config.toml
hidden_act = "reglu"
learning_rate = 0.0102
lr_head = 0.0112
decay_fraction = 1.0
train_tokens = 514800000
Each number is 500 + 40 x the weight over its row's rms, rounded and kept within 0 to 999. Layers, rows and columns count from 0. Numbers have three digits each. The size before them is the row's rms in percent of the matrix's.

# o: layer 2 attention output (transposed), 256x256, rms 0.0889, rows 140-191, columns 0-127
# v: layer 2 attention value, 256x256, rms 0.109, rows 141-191, columns 0-127
# q: layer 2 attention query, 256x256, rms 0.0705, rows 192, columns 0-127
# k: layer 2 attention key, 256x256, rms 0.0739, rows 192, columns 0-127
o140 106:480471512491550539465507541518470525499507547525489345476483464474525483426445501444425501516523522504552536512580507441521549566485507503520540530428477459498414497514480585518490542554496436507485582540485541525514511508497529499484474485451488555516479565433535522490502447556454493429539560530454560477530429499500492456439418519426453477516592524461550519496463480543491450519452
v141 104:458509575462495506544476460480501491514470495495477488594468501476514582473553463481505419503509594517538449506535541509457409534493542527513497520535501419440530539553461550430527511496483558533596533503479491534440565481495483499457523449478492469522554499524500446542592491519542534524450458468443539546469622534484440502462497532483490557575525474483495382493536482562495475546404
o141 105:530464565456576499447525446515436496496490496548460531504564540469500485548502471524510569516523478499547524488487457528526583485527477532547508511452497492523502532429500480521509569558516458454425451467525475588512476509562558505496534449518568502474452495538516525477460434512448423506511463506467578394499495568498577465498498481449454464480515441572449540500424439538465515546514
v142 103:473525548631573501481530547487529550490584539580526521522537534468510502549482534502539467599518466575468485442560570526502613518454482511497570490523482454449522458487492512515456533495486485472513492499481448498495459441519536473509485492544503492542529495432516533439580493526539531509504524508507475509399434548505486464530491537505452452468431483519507587561490501479534503513561
o142 111:498491483460457485490527443502461412443506465514487485469466472481555518508514520506519539491486490451516510585450521458495437548480528468535473467464504499503483515486582441541525611449453569516551460529512474487436559556494537512529487508435510449456546585521536457519463542458512474548481469458493571504545545463479520455538518479436503577555504525428578486526572509540489453532478
v143 104:482486495553476475497468438499454491560459488483487392512464457486448521506552506549451512565525556550488483498509507498556530510402496489505505446492455526496601374470416521458513493503509514477498498513515484474404545433518514497466456435452568485590513557498483468432499536524526537535531467511411512482498507516488489476517619568495536548478485563521571513584525548470480466473506
o143 109:480577486548485506445479439495453478490557416448445533536537513469512515499486415481499529403482518531497517506491497487444499472547474465469492541502486507465477514473603515520465521506496448505432553494456527570487507576559555438571535508601509459448508450510504553537534428480542518492427461550513477522522487540456535517483447494442434514499542526526539509410590516526507481594554
v144 102:525487429505484546509517436514514536467496471463399484486518520482434543494483555502484499483482515567541523499585449575479464521495446433419485564533502470544523491486503490521525526470510457532504535491513486554401430462504484470442514453490521539565524564511555490522545509530384501528550522544479523429580558471506480509476519504515494515461497487500478422515476533480532498462523
o144 108:511490579493463467530532524537464447491473454443514548546550514482495512497450517506515549507517522461492508475433527513481465491425477552571404473511533397500472546479506503503487455499495477448570503496436443491432478530494506509564478490580528540497498527510450506514551524504538476510546510480488530482503474510487533481479481479461483561482465502469472435521546523495524546560520
v145 101:566532489508469486509484546507462533437533523471484504465453550531487475394524475567521462411486506500486490535544472544553546560531530568563533523477539511540484487505452429502519594547461551548479508477575461553509485519539543555523450466472514495539592504415455482433515475458500540476462488485565505513500524510516464581474481483475424515489445578492534537520520497376439494466429
o145 108:506499474498505506481493459556504501488509462464428533497539476507484425489477555400505532568488488566561485493456618441527543510529436511463456488484441511464512535491548549498547509502512576500514471584501563481499575476476514479486476461504461449481455517470604552441499475515499417522503454522477515457470506462518493510514459486487551440469500523532494457533478409547538439505489
v146 104:465561505488494491466559503522499497528442558540503584494513508423525442429521524431533460580494507511529574435517433423523524549519581541510546585426430541469538536544479466545511474517534448483470560578466508439482555476487434468384485509527526434554501516478500455545501515505539508510533499482512499494461518497526470550472476513481482543497450512408510546512531472475503397528472
o146 105:489418464434535555494495539457473457502574432532536463475466525514538535538511490496493455466474532471493429564555507525561518511545457434524445509499473478426488521493565503502521545437512574460405453496542547508551548477508487584512493524503544551506524490492523524498506478547481420527544502573491494479551484551483515446428486463475587466447580504449501481481503511490489547450500
v147 103:526544464568568477430517482488491531461548545561495486499541487482451507442516500477494499555511476575523540553480501432442517529530517455574569499561485529511469568473502543537537481453482523527541519446491515431461572469434493513447528477504541480476562476405463397493532460495447493500557491540537529531522449475427487574518520542578463488471503567428497488485538510465495534523530
o147 112:420515489504433517559517531474517495493593466472490501450494526459542492508484546532444501530521537519492545450498492538473473467508464586424431479439466546456455530517504477503471535499393486491560510512547438535516552486483547528507442527443466578497479509553524625493487524511445444520560520534457479422526513532512462458503494436468530502479470481590426503537508531552443539493489
v148 105:450419466519467556494542448431448483535538456509536454446468499512454542461494426526479471447505465506476549497448463536516519512467448464520497532401522519480571515510525490451533470485525540430487513522507441472467520478389497509511486513447498529500500504556491470511452480547509547555498527399542594463523512513562506471503484481481459514492408509568486482436491512453472463524515
o148 103:580496494496501488497535599532510432498525446454493517502521459533457500523470543448516467476458518514411446490517465596498485552524519494464496493507513534461478556529504477518449545534518498529490465571507561523530490597609533485530489540607494519504510420533480487507526586505540537455511524565453468540460486468495462497422507430521546542478575519483491483548531478485494512515519
v149 097:578508549553546513473430519546595475460490478534540505447517538505494580519507465506454493485500451525427464494571530474537560556488427505419507478498466542441434489455549515501491541506470474512481460571541538522510399453487542519450484445408431461559458544518484493454462479512548470468550535512526541534560534454498492478430515478521490547459469475481539548507515481444512537515461
o149 110:490553453490501529548465446502536453537523490488558518522480539505587416490533494490484421556515480501510506512516578441434479511509514501493546516495486521494449450564491552497476437502509441470579504482449548482437461479563495642585460561537490479409453502450560470581509493483520537579465409526539473432467457446516481496568534580543523485476523494478529520496508412523513466526562
v150 098:547513546504494504519500529563456517486427527380569545532448447462467444515519564506479533541495468534519550513509449460437468466602489539518505523405556471525523540476477538553507506459543557502529472497429510500490498493491492437543483533524547422527493468472559563458518454477508525491581473473496507581516446500485530464442583518528464496495544502521483519515514459466468531481551
o150 107:383500461526466485561490509533558536516524463505532478516460625534470482434523420547432440466488544508508472478505509519525571490527492527483538566520526580476442507491457492491551478448538450577509543483497500449487533548518498521563545441452471498503526560471495449576548542445414517450461530511508520427516626448546521502502540520486476507521521497523510473482475580532508531419535
v151 108:427508489497518454503514486568499485594482588532512480451490437436502525514558480427505515427521512463484523548475490476467486491483495522488457499457584503456482570461535486492452558485419477474556492529544506575507474473508468500527504505486500479484518425411517537446565517520466543444502466481455463518507539501545428512495481460469524472456530536533523439426531484415504457526522
o151 112:533454553442439542517499447509535532478441463461566570556539532572461519522515484548509428538529464562542465472520469567509551514486515460519503494573461565496503417524476486492402431470482483520424428439492548531440528496471538473482454529529549569529447517535448490531493511489507460446447465527560528413427484514492554519541491510542554514543503494465545503486432490514532493494452
v152 098:521585486580560479471504472489482451520548489473444451522505573477475495478498506518497482547506506466537466519430483486601566543512545563458543480496457505493593492449550496555483431468509505495513472480480488580590426479548521525499478470468433515517424504542482500414504426522439552523508521493459512479569504468517532499507416476415511520521476471562502481485430515482523468542544
o152 102:489470528482480461496451471511478483496494498531493501549451457433510475523465558544533448533550514536459424464445553468490504476470423383526516449493529557530483471504517490446505484545451495491532540485518516454491493534475512518470514539531536446443529574525504512502532478517548489550470441514489430505467546439522515475481504499464535550476539549420440484504507521565510481484504
v153 104:541513501543512519530500482540466518547522596522492467500420509499489539507464456455476554535461449567522517478463518520494507442518481503522518528479556494461461532467480530483493556583506436439475438513413536568545550541504484520440503412529500505436524459470465429448487480498528593527483471463544460451483558421502506505545514441571542519422508483481437421560546513492571479542478
o153 103:510507499456506468465516434492474530466503471513572504521517524481512499485514500537491503496587535484519478461506528510489526522489520582510550480455462508543503407578567513521483415520471474567516483422521487467472433511498538464531502543565564587473461460544527560533505431554471463556523497512473482572550495530507485412540436539498484484455485448428492516478464527491446552506475
v154 109:585536489538561447500565455507500453424510430379525480547444482473552539452467567503534467532450500458484549531492475487461497443479566469508469517490561523503476521523401479512470509542459489431527483462418453446533514532461471513557559515462548487464528492503517522527533584464467501480497518497527488536531543443495541525431543541476550477503538498530429545513476503503517476562538
o154 106:381509512494521513498404500478556473545500512557535544477466495460506492505504522472553548476568503551540465468512459507460474511527435582477503456491576500515463502461532528595497490509548509484449476496544459467488449503539537491482517425538528484521508466467603483496499489533458493553456506515459550472552525426499411480440498463432459543492540462498580470532491489426449524475440
v155 101:494489491546460462512473620482498535467444414507505453499484512467545624503520430477487516462496466450527558473535467491470427480478564494534553464486490553486480480469441446458473479552476462538533514491553512520416559493532554555557501451415537469513476506397502535532535574517479466547460488534491550538521550536498515516523511568490536546472473532492463482494511462508490443470509
o155 112:492449490532486461430552434473567463508479463535545567479508497483441537448509508461521459443506499525436537526479510509541519502521461479458455524461463541517518555439605582485586500493455505469476484504434474519561419506415515527377514527548533526572460444475532561522488511493459528463472504521465444496444476494497496476520522491492434452500445481545498539508489539543510524529509
v156 109:451463481458560522489550469486481498502538522491553497498450455494516537521496489478551433455473551486552496507518437545506483517519481526486618470507435524473523531492458494473417517537515492513520562510535471465417495519560485515433485536461497410505553508526449489478546522480553564476528516534524484539495548571560394424572553531490469572539488545525482510504460493497437458456552
o156 112:520536502498436553514464491512515546503505550551475580530541504486486561440497435389490572501499464482471452534512501487521484509619546443453498504410568455482572523576477539494440487547543534461480440504430524520520504402440480522515482506507470509504515485483523568494455545470493498499496527536520546485467475437508496536515522522501498494484519440526585521457517534465572499518558
v157 113:523555467502580426425460476519464479494534486518539489488487459485497436470468480439426550474530575522432513507516488538464520550459458510492509530432591485475520484438475489516491466537545458493524495552514497535451435456476489496569496457588525475511436518476457511490476521495468567449474438466478486451458448481485564445545428485527520468510506511543599452529533416475437531528590
o157 117:442465461451440491586542486545491502503545461502480495458477546513515443438454507534535482518471486520504489541482524483444472553547485505516469472553549493556491493516509503457480483508510547468547483445469466492579561535557499458451441606471552472557567511466498532482520545487522515519501491501536520492427592490486481506494490552490508511508518446516502522477491523473564549390450
v158 115:503472472527479528500497464510522531468482545451536554461482473469470454559464458422437469469521538509573557449427544504438456494543465522508599587438496583553580545422496439509513493513521493509491409464496570511550483559514481552490489576517539523565502481487492498545460508504494523450506477435518506581540456440501515527520505447488542444473486487495490489481507548529548456511526
o158 116:513439533474562544580614584520492538540486517514465512475473521541439539462532496512436508502423498447508469476560526544555561465458533442486518453528567466453519465555469490511391436481478466541468537466535463466486501464444475503444483516490495534568558534513527466465484479458474482555527490543458467544461535530506490515563536484486484549590508536455485550517514513446495508492448
v159 097:505431449477479552484528490496460575482491544512455469550490551478540484516544514478494502437400514582499445558472453459432510543508573521510543504463460513485558535485568485476473472563509450422525479501499555552555479597533508533566481507520487499465497606492523465496472487499480449466578557500498562510482498442522509411604480510480502478491491513544554443524495469523515518526490
o159 100:579529486467531487510513519522471444511475465527462517481517433479518490527479515438478504579530500420502505525467557583596536474548442445459486485457553522411510453546475552558485498507548463539499487424515509502450492531512522459490449470428545506538483474478503554455562436490478561535403498503525426498525460486497514555466535497528536476588459550517554507504506445439484496467542
v160 107:510471536544564543523492474438456524487517500520493521466472487510498440516451461393499553513499439492470539525447501493534477472432518475442502469519527503532508582441482436575490483481487479578481488431519481536584464448486493559514469521499552582476502489472457447507525414540548492443403496553588474461476472506502487496509483471487528520563566563535498486529559445516533485497477
o160 115:473506435527556447497573543493513392433470472520554548484435533491475554486474463577444536471466466499494469473496569484436515449591497522534509487511475507508555414541533552407490494505444485490486537502475474523514419537479514494483555572458447527521488554544491512531491512428430447541535555498480525472503512479536550543472476503568554559521452462469417508485482524444509517529511
v161 096:537457546480478530481512518472545513445445485535414418528428402460516510459523473430536484562547538444474492500544534531452517504503423430473497527502508512487540507510472472497586443480509476554465446450506514485521568540589519507534511457569552549518459494586504468544479480526518456430475532463507527480496502593535512510467522509511542558450536535509443495571519477544479507416468
o161 103:465534515526490448534466455527506500505531491450481542463546482550522467536558455503501505530504457491577563464537529482506477462379576546468498470516571378528480529507531512527495540554469493470481531487471379441511436442555511515416513525493496516480484513474541475501471518477461473504540462508507493553594513519522487446488530485472489455528452477548568475485507510430536518567551
v162 100:524516468482537516517447521502535497446506502469481519501505517463512500499496452481575451464502488524501505533501502520528539481528540513476542509437441473541519511431488501527493523518572455522514475421547431474503444501559369477518519523489520523529451588544490546525519520525563543514530477579488480489574479554497403474516579562431530561454395444496478447466457498530491454565551
o162 106:513434535449451470533513475531486435524473480576524545454521465489496654424478498468487465500459541535466512507487515524474433477480505397541498475464501504506511506571430482544487535523467546471480550505456547541431486512487567543413442577480505522431500474469555483495505417511509546456455533451523493536488465508578504562556582454465489466501511541491595498495543506527572478437570
v163 101:548484460487536546506548513468479452508485519394520486501471484535498448495438463504427446528436492520458516544500545486531489475497515544608474473495490553576517469531465523512523477441441476462485414511466495488500535528524450447464481487522573536421566469457442525480514398496498547564499478502516477532494536443594544445517498442483471533503512581473498481550537466466519532483464
o163 108:476569525515475492463486521528473521505532445497435475557473550450455449490468508572532447526522513537461497457462529504499479540587436494458534506598539510503395464521566539467529546474442532482492526530542495495532491526553476456548503534477503501511457541449514470516531449486469446465491469464418528474492425504433517562498479521505515535504507504449425529511505486485416503451542
v164 106:487549459444448454516505544514503490536470457466537570501474521485542548460480516419518485511502442584495573558459543545498461431516467529565509533523517516515521491570532432461480471504416511528435518501519493456576547539562551513573533442514557475563518496538491455485433500571560510489491546551561522523476472519492554442516471531513445457508474500528530543489458515500454533546446
o164 112:512536529597526470479487466522555482465531493495471487501496498523502475465507482557544445555527538468471537519537539474463509486486518473440494577417468458499485519477469452471546513548465501531485558443535542494461467508480470479546573571508538565459464522509459484497588472594428489476499493465484525462552453458543514528396556539453532456533486561498470457444519415440484517513558
v165 109:498458550512547572513474461489529513490500454562506541476503465500516478476492472448394476544478474557491561502456544481500542456487477540556509489503474465529503470436425533480482484478490565517576580499503415416484534495510526465495466524467445515537553362531463569517479539547555482482486529429523510476526470454530535476497516487468602468454526508461492519418544587541504481456482
o165 113:451529506548505530446468549507455544526553503457566416440516497465427544466535576511524460508540381499537547509500538489463462385465449512515528506428524514508582487518575509496496553441482467486421459444488491527493464501585523479520475455548537518561510557528498453590538498545565576455491497557436480561471514534520447498482515463485508538479521457484492560499492442513493475517529
v166 104:438560538441523525513592516491572444447423460502465471530519454503496496475478536486573461518448470512502480447499485546468491498502517526515473460485544505512438503522544453449533477537542522523517506448479456499541480474535506577547518486477584552421409480421482495581489474435482502467470528472489567480437417521550472514445522505494584463534409498449539473466538568452498571532579
o166 113:507450447534467444469517499579495482544500497534477408524463462546476547518579463514475570484513467486513504575497514487525580486529492563499490423524463453487504517507502545591469473495499510515449495522474570534478484472480425430430498540465486449475547432552534505501524535549435551508510517532491523506559571434490521474494474437493451524477510479543539542559482470539462498497458
v167 106:557462526406493559499438491485514451432537478511519485529509482457511504595460501433444447522539512452488487511551551407464496445483520564492446555508486551509507510547573578547497450530428458505521447448480489413507488534471492534539455540490511440446481533492493518521522568482469471487443537428445491533527560521506550491463524554482504494456578503502418606452451450486524507491486
o167 104:504450563534523464594462480531513532516518431568553498480522403513533426467468508550501495544481403480572521493515476537467492440452445539549529475571538501506447524481445514496533514531521408494547492499470486571473439536533508554465575498538513550526434517550504451536446489520500483546519445541571462463530515516477508474542447488466562479557502502508540469454514470520409575522484
v168 100:587563496495498510459546452512476437498523442498472461469450536492482533498452411539546403500560531511556454502545534504543492463485528453527513461466530440456467561512529517458509459488490533570535448475470501452470505544503507545473507485485501497512463537390506524501552457504473519487546521475530515501493456469505504532483481432533487534503557531467473541400550498500470429512455
o168 109:441491471477522469521501486495542533523492492558548469567538459481481472511548523505483588475473493509548429417535487555426551514517520461456538594496465611510461497528428503520563552534491485540500501540475546463471460577482488518557491476435561589435523505530486486494453534460483538470494479457520492477506517523492500504586517529422536470496480533535504478556511460522441487522476
v169 110:529496491591468468534499554463534417502442486480448462494545480527539444550568524561479508557408486553397441547482487511404516518466454519560477514555569474469557465496521501489497508515476524483510476448547523553479454467528469463519518471510509529517497550523467478435508537551500464559497576484489578514465547490515525513476523530510577511529483433463496480498519524486521609483583
o169 110:493536504458513477453526515417490529472572531470468508502494455546538491502459498526497467510600535495518595496457538457575495514525431498532491410465543472546466588433502497598555515468516468515550469483471478460475455447545514535481469495460495493498478549436529541540474488513506447480472514491427437469517485467508508528444503543490483507594513488514489495539492449588534503536465
v170 098:429492431579522498528519528435426473483473529467476450514527504563524479443474487471456473447458484495458464507482438504524448442505491469508567491491477587505437488440479543464541555476470427460523499473459519527500510548532505556522436520501577475543477505548558434439533487513501486507581498530446553448471534478508511487554444414511490515544465581552487514487514496530489441518480
o170 101:563515471461490529513539543520486498471518496547589545503478468540398474479479518457517520510528552457469433542457505541512565487465459505486482466581500504480514517524509478496510536467462482510530480557482473489522570449472484474568497494494495579407507496522494579481521504480449526524509539468468434513514499506536558499489467492590531501553469546483487517406515488423539567555530
v171 101:524488448549519483439531577489445441541528524465497473453502553517489517508480490469471526506531432467438475488584478585472587496506520538447531524586527555535530473586584506503442524457436500568483524636560483506541495485434471510480414503534460524503523502500497530519511469512494480466542505502446454421514508507457518585583483407499492531464511579554508486502492595493443518505563
o171 106:515512471467472538600487420520646521465512496443525473579532564475499495447461535479429469463419527548488441524431544418498452445542489471517515546466499497562517520470502528500537492479462503447522428445492571478518497477557475499491524534506489537527527459580467504442545543450513496505504498545561453550408521421483528455471437585536521439472474466505411542494512476450479536446503
v172 100:521530485489527546488507570547457447494566464511497554461487497462553499495533536540455474441540507552535507493504452510462485542424515472609539552490444484477474539500489521465482503501556505494513504414525518438570422515541556547447509552538535420446507552515480538456484545550575503419519496440521468551488491551399497510494520534513465435496490544504532472408490497482489532511449
o172 108:552482499541479517503485460505535545519506512446421536503497346455536543551479480428445488492529475508472533517500562505549508494453467538513483479487540531538503439504467450497516541503528541519455528426415505522475560519469433500539403459508478571534518533509559559568544519495555531478479542524465443434476493455531516517510518541456483546483539516497477488520445559464538552511578
v173 096:537537508480487489484475490459473459515536521458533521510518523482431529516491526477490456405545480460571425587486427497549437483486445435431433464493475555521531503482479494540519467510502458496574573553498576486520451563439467521582558517528507566441519506499511511486497513456556430519578490497508512519475388550529513487541463538608562449487477489471489531533487573457518513477504
o173 104:493550488545550495578435499519509507450415548484415541463525408455585507534517562458492446550476473490572510437454562491446491502479516538510529498533544450488536476558455508487475573461488503549463533470509440507551521497493471505504421452504432499560518505547513429481509435528465537509520481470526500597433534526530461504547531544474470459573478508537441495559507500583451539443511
v174 105:559496494495479491461557492486517547544488523482500519524535439552491525490537529443479508558525469536556434476566525551506556521478471533480434466450536482559544544534422419515521500556446451481483531532448502499521455560510440461557513475546553499490442480498459504464509503521480452508493504503471482429484544491573569535463503477525597478516549481466474559558520532464523522544574
o174 112:523531457515534512507493477413501411497433511470511490517526525527464454560496452575487465440528500518514493471462509461422533533504542464584464447522580432532447536440520516460488518484516529491479506425505506414467515451537437474470506509449544474532539526404491490541529525514472516527575503542504458526507571504442499463498522589533472525595503496474454487518502453481551470505472
v175 107:543448513541444522501494550495498456546484514499541478566452507574483528494559440482536488527431511478501524565481442490587479462458555451506431493476457469473506531503452493502508501571599467510465520554450466442479485533509474549460486507532472534534495496471488511443521492595550507487441601520493463461475565475546445486504536456489543463485547546501450494471502514522446528510513
o175 111:496525444416503533485549525433509485474496563489470522459621430495482500532455545460504463464490599515487420410476400524474500504503537483480528509501513474467559504523510445523431574495493487526471477473482545463526450599470549522429529492467536518491476528492518472555457508468554485401529532522506489558470502570515490501575481540530526476467486498525530537487562521504625519419476
v176 108:501533458380491486526498578549566512494529481514500494429476441522533521448457539439537542508560491534467543446441541503521459535505567495435468536459523507465469560551436461460432502497490484548490462564518509441535404559485457544555499421523504475533485503504557476525552540445441562574415529505477505518509493541493522470495498481536443535504507586508476509591467473487444508549548
o176 116:536379517562465569505414492481427416546472451500518506574542516529483479517494503531548512502455528477534471553520521529468450448543495488509458469555464483524529496527545516465519553526466486475461509495429525537496531497502443451517548536514483487525435425446526557426502621520509440486516499519503488474473511495497433436495528556493540445435486510500578513399491571505528498489502
v177 103:492469489480491489519519519520467439459516488482444456456455475517504414527500512492562499468548424556472451519443482464470468548523507528545455486552553506481505439470582546446555479475537457528559542538498543542579519510530510447432527367508511520438507547482531495459500556453450548524509611531487523551488483460499514516507537518479496448539432539515490449549472539578484571532448
o177 105:517507533502500504474454457452578446566494602521509519543511494473478516510567492524518489523540516514522527475484530480572526462512439493482439478465513476497505552583476445547574458505471538493505525467465552427520503482577501450518529517454471417483486466500545498495504577544508499427517501428514482433482493536512479501522498535430533511472541521574474484535508543479470475563505
v178 105:545494598584461468524538477473553460506486460515468473438499508520478509531469461471502466516482503519505480505514481509450506441499539507474484473561501469479439540554455557459517532431509550456483485512556490568526537487481505572491522514483509511539480584546438450434582396456465516530517495467464517509451546561486463482499484478481444565474504482480461514502520500470505507512568
o178 108:474443529465531433466508484522479477547464477531463570609460561469478494493520496482459559486570487541541536510488491456492581517435503501488535539532488581522544443431512502561458482535473499596510467506409466507455468526509539548514462499457463468495455506486513529499508556559482534451420517571516516474486525435483507483481534547488496437535490465589506526551559482481463481522434
v179 098:530540573461535486499502482527551520497500522485474522463473511561562529454445517501505492514507461536419527476486510550494480481503451547454470466437512548487496547506529463429558481543482469502411475503464551469518440542496538471560418516486457474483465512542396463492478470453548501471552503456470467566565517464493474548430479422510575448422491437461516547529486516585514453484469
o179 116:509512527438542469483512562481481490454501458540501481555478499506455497502537505480462480531538549531512518565531544434420480491529503523494524471584491416488476525528498524522478471499576471518520528536531465429429485465598457453453535480547508485493459461427537473467418499492465486513479448605513506440612515468498449429556475544459479520506455520477566502435419397459477574557490
v180 114:484504469555510537512520491570487424478500524505472529517496498578522490550482471478502488529514438470485527506474482494514495418533512511512453518540597520475495537492477465492498483422491487467530502485461472497568441445512548549506400513503442581447481483522533475476447492511533560505570489449504548497510518457485504455586512511485543535490494438481503493521464445511514551541476
o180 119:558456519481505448487531496470521558501464543549491479527461522485555512493486515540560450529516459490467470514524490418533532470488471562518539498463432505515492505515537418567482531510530429471529439518516556532444473548481475473464593560591519495518464538571428510505530474559535496471438512554446495526460469508515551579472424497522465506505523503409462497475497446491469538465450
v181 098:437538462571561471473539477522551494520444496473451499509470542589485552480458486470500500482478580531474502484517438504485429593541484437549578565547506420543521436516502489523505476564519492450524518497529517488535544498469472471415504511483504483520522527384448497525512606504447542457447487502496484440450437572542478499495525504554430513506431500583575496437518555561549466499565
o181 099:451453456460470524533552510477474493546559560507489445477517480483452515476486462484549518454488551500480477482540416541555479524508560501429465477420492591460489502533512448516474520403535518546583535472431508562492519523524512479490440494481517570455542514502541481488499486504460516507501536472482537524518466453489533517559499487438514509471548440502503521552515493489447569519441
v182 106:469485570480507457469485496524427503519556496416501485512543516493467460502478490475503487449425525493526512429612462489539472505448534547463587504563507507558560516483483474514517469551411472485511412526437456587420566520453534444513504511507507450556480456461499504502424481489508573478493525487461470558482493436574437514547485531516552442481481477481496478479577501439491453516514
o182 105:530578500503531534472544514533526490536462478545565505501493563556528529473496478554461494515440520566476503488522526501475508462580580526461479476484493471453481470544516560511393461457396488547523620443484551488507437495453473543458586529463557539467503507519471522566532494442511509488539472562456540467513500548454495529528467453507518514548593507500565532473434485460452570518479
v183 096:468536456562480490514492510469459540471501502494543573597511511472526487571530484455518441447439488525581535483539521481510463401523518496528431482517608488485432469527480509528491518400479498472477495484446450498488531439464435470482477448479455527544598461477538556444492507516483502549561548469518534476512462432464499559534513540451538410514539525519491560458439537450503494491510
o183 098:455496533507520506458455512474536525455543515502492536505547555517456527472476557449570539475492488520410556581403504486516581448481489422521547495476486499527485462451526492538522431548461555498480507492477491495480547513443536543514546501456565460466473550559467470575563477510538528488452497484489539512515519556491539529475442441475505532552458552485449527484521513505540433492504
v184 106:531550531486571469564549525505521519439549472462558483381539415453469549426477468489525528536495433568525525498547554531515542456526555466458506431497523517470531563453459475441484471548509434480511469546464445502404590569516528489442479501493466439537593522497466445539507532521449559500500507473500447514525496539466487504472519459518529479524559561386507444510516508509463452510423
o184 111:427487514468424432504463484502466519537494514481521527543482558493523569518538518421414528496471572557581541436462462487510491439476544529492531566432475507484475419518523512425523513507490532564509506435510581511498436515478457538532501482478531490439533492466514442483441526492560543511491468555534563503511478483566386440507492533444465490507503447530498590438481501494531543481523
v185 101:422513545548543468532515515451478561521490547531516580493504532440505467450506470611479495529451525410546515558492536491488509531547549452431503501490501544496477465541533527430559464505503480489486512538519461496486492502539447548503463566497454528495502539524494524524479461530551489495485513515442508503449567525484463552466456473470461462485565525524467442477551486393443512452546
o185 104:526468448481479475515523528558494469494526468447476470574454513547441557533537497417456463488498459504485468469511514529494511522500453506493592486506545545473471539399475511538412502506499519571444497510548440484550485533473528551500566470504555489494498469514454490525485468462555507506530589492518538535459489494491522555550491445573460461440428433515429521516523474501499470440486
v186 099:499449477458577511491478547485446428499489565472466531494474550570551512486454435557415539517476529503544512480525535488472505484439553450494483451488458534434522447519458475490545504462582522459477431523504489591459541529453516498562486493492518495607503562503520544518520615542490495500531417467562453554510525508493440508497522539508437462599534474531444473457462500506506511517504
o186 103:585457523515491517448536539520494544434516459582503519461524433518472509608496540453539537516516498508566491511449460511552443554479437482487556550529533489541453536503489501537460538558476509557563496503474500425458473427518461457502554523524488571457486498466498481463483486482563460499489551563424532489460480464484533504476532508482493544423516510450507476543473521464496507492475
v187 104:496483528527463502510528545495492501501407461557501480540468561471496497464494544535537544564491511452533536472463562506587407532477524498475537525459506470503524537447523512518475462504536540450512394458471511459490461533471466496491535512420476444515577468467508419472521558568488510502510505468560467519521510512515576486452540524495461508561514521554508584574520540542467476526466
o187 107:509469450451525532525541498468512543500526493447494586557540514529566509506466424481504564557494506463510430592549509535518544486516448483540505468455503509455471577412433456461516500475538476530513574538493516527544446481488434529481484503548456550465510503502497508470485534512496444514501448466452576525484519447477472448473554552517520462532543508437525468470457530533574430499508
v188 098:517538551469463505523554557569554492515507537486501494516511515555518480467514491523456534581448459475466591498454441499516538510483445534524422473439497537495530511500485553459533504504471460487572492508491467433539426507483564518526457521513488450477473464504508554461500572500543472507426604494469456497528519442444496424599499513550505486476464538485478508530400533561540488528543
o188 102:533490491495521557493476530505471469500488535502534487476502455446411492551461538453481489472521436545445483487536578492437512508504507551532544513495478428476516461532567417530550516460487471510485450445507570520464483544484454461517463441513541494555505444441528482499481548483457539484532460468505480522528505488534480516465560582483505496565538514467510544425602517482458451478475
v189 099:512478532515504451566545484413484510427455569492514527493492497454500513467457476460524496554438466500578425469489499504516504474549487460432478489513491535437488584543542510491491479495475488426517472517556502538452494561539542477520515531528514492473447483436533462517482514495517465556445556556497505501508482491462491505494468519502550465493498452535493484593534479439481494497491
o189 098:447544496508553470509485487548470396413527467502456460527539527481471456569513542448540494552543512530451561497481530459493414445439480563528467468493487435481501468555458537519516528488481500583495500530481409462479388511490484506447494541507522414531488504547484451496481506501442520596568492493525512498454496505605523444440503507457513557491545521463521498501501504514490492521494
v190 103:499493459531509544427490426493518431531523516483509487563563508505578574480540507537490617471535526532525529459506414441506543530505498570518555521532524537457448442455532542495552525477452592512549525523483501456506455465544480481520484552446467434493520520478479505458451492481459434510545520502508483548494508469564402511533429476510417485466496482419506419448452417492482512493490
o190 105:520521464488501440521579452501446525517568482520535484510401517478463374375493483438439451570484546483591448513487546488396513501472437532446443473501465496528509537552487482552519502453498460441496451545495549509487491493468527545435527473496545546530458467512562494496507525542556490489464502467520535464530505464496554525473574563482577572526514489498529507452565506551437551564504
v191 101:460431491491524509458499487426526528525460494531464499493527475455471449472456479531469464517499522485448532464526513501591512475541494481523556482500423517484524433471478519426511506489515616448464514459538482467491545513533509511411513503548532571493510504501521501514502551470503468537507539575491492564535561495489467531456479491484540512540476529450495505509531524542496509453488
o191 104:493462440552500542531493533464493535566602543487536463485543479522602532546514526448475583522506446471514490574593486465470460492455471515448493542494473495509497502442504539539545509439443472439444546584534511502531502445518511486497457519421516490467484504480520538525529454545551463483554500514478457543531467496498486504534517435438458376464483444474524622467557538467508511526523
q192 115:571477485468511561556512468483498539467445513469471444546566459516539532505507523476539561499483492426521448529507495490514438477449525487524509524489462566449504483465537462593504476549506511489535480512451559471396468539440460439557491522465422549489491496588507531447452483450583493539444533464514537492455529550511561517535597450523573523512601504493548467497540498454497591499454
k192 116:428477511521506555477495510433476550510527415501533510473534475427518478596512453463487447579478453471496509475467563512602472537471453460542514536456432505561493514503467436478567516524449471512463444490522506516513436492527429548395521532454517477465511516567478458483484503461479447461519462445467493507471530451564523486504567442479471534536572526479442434490464545483526559524522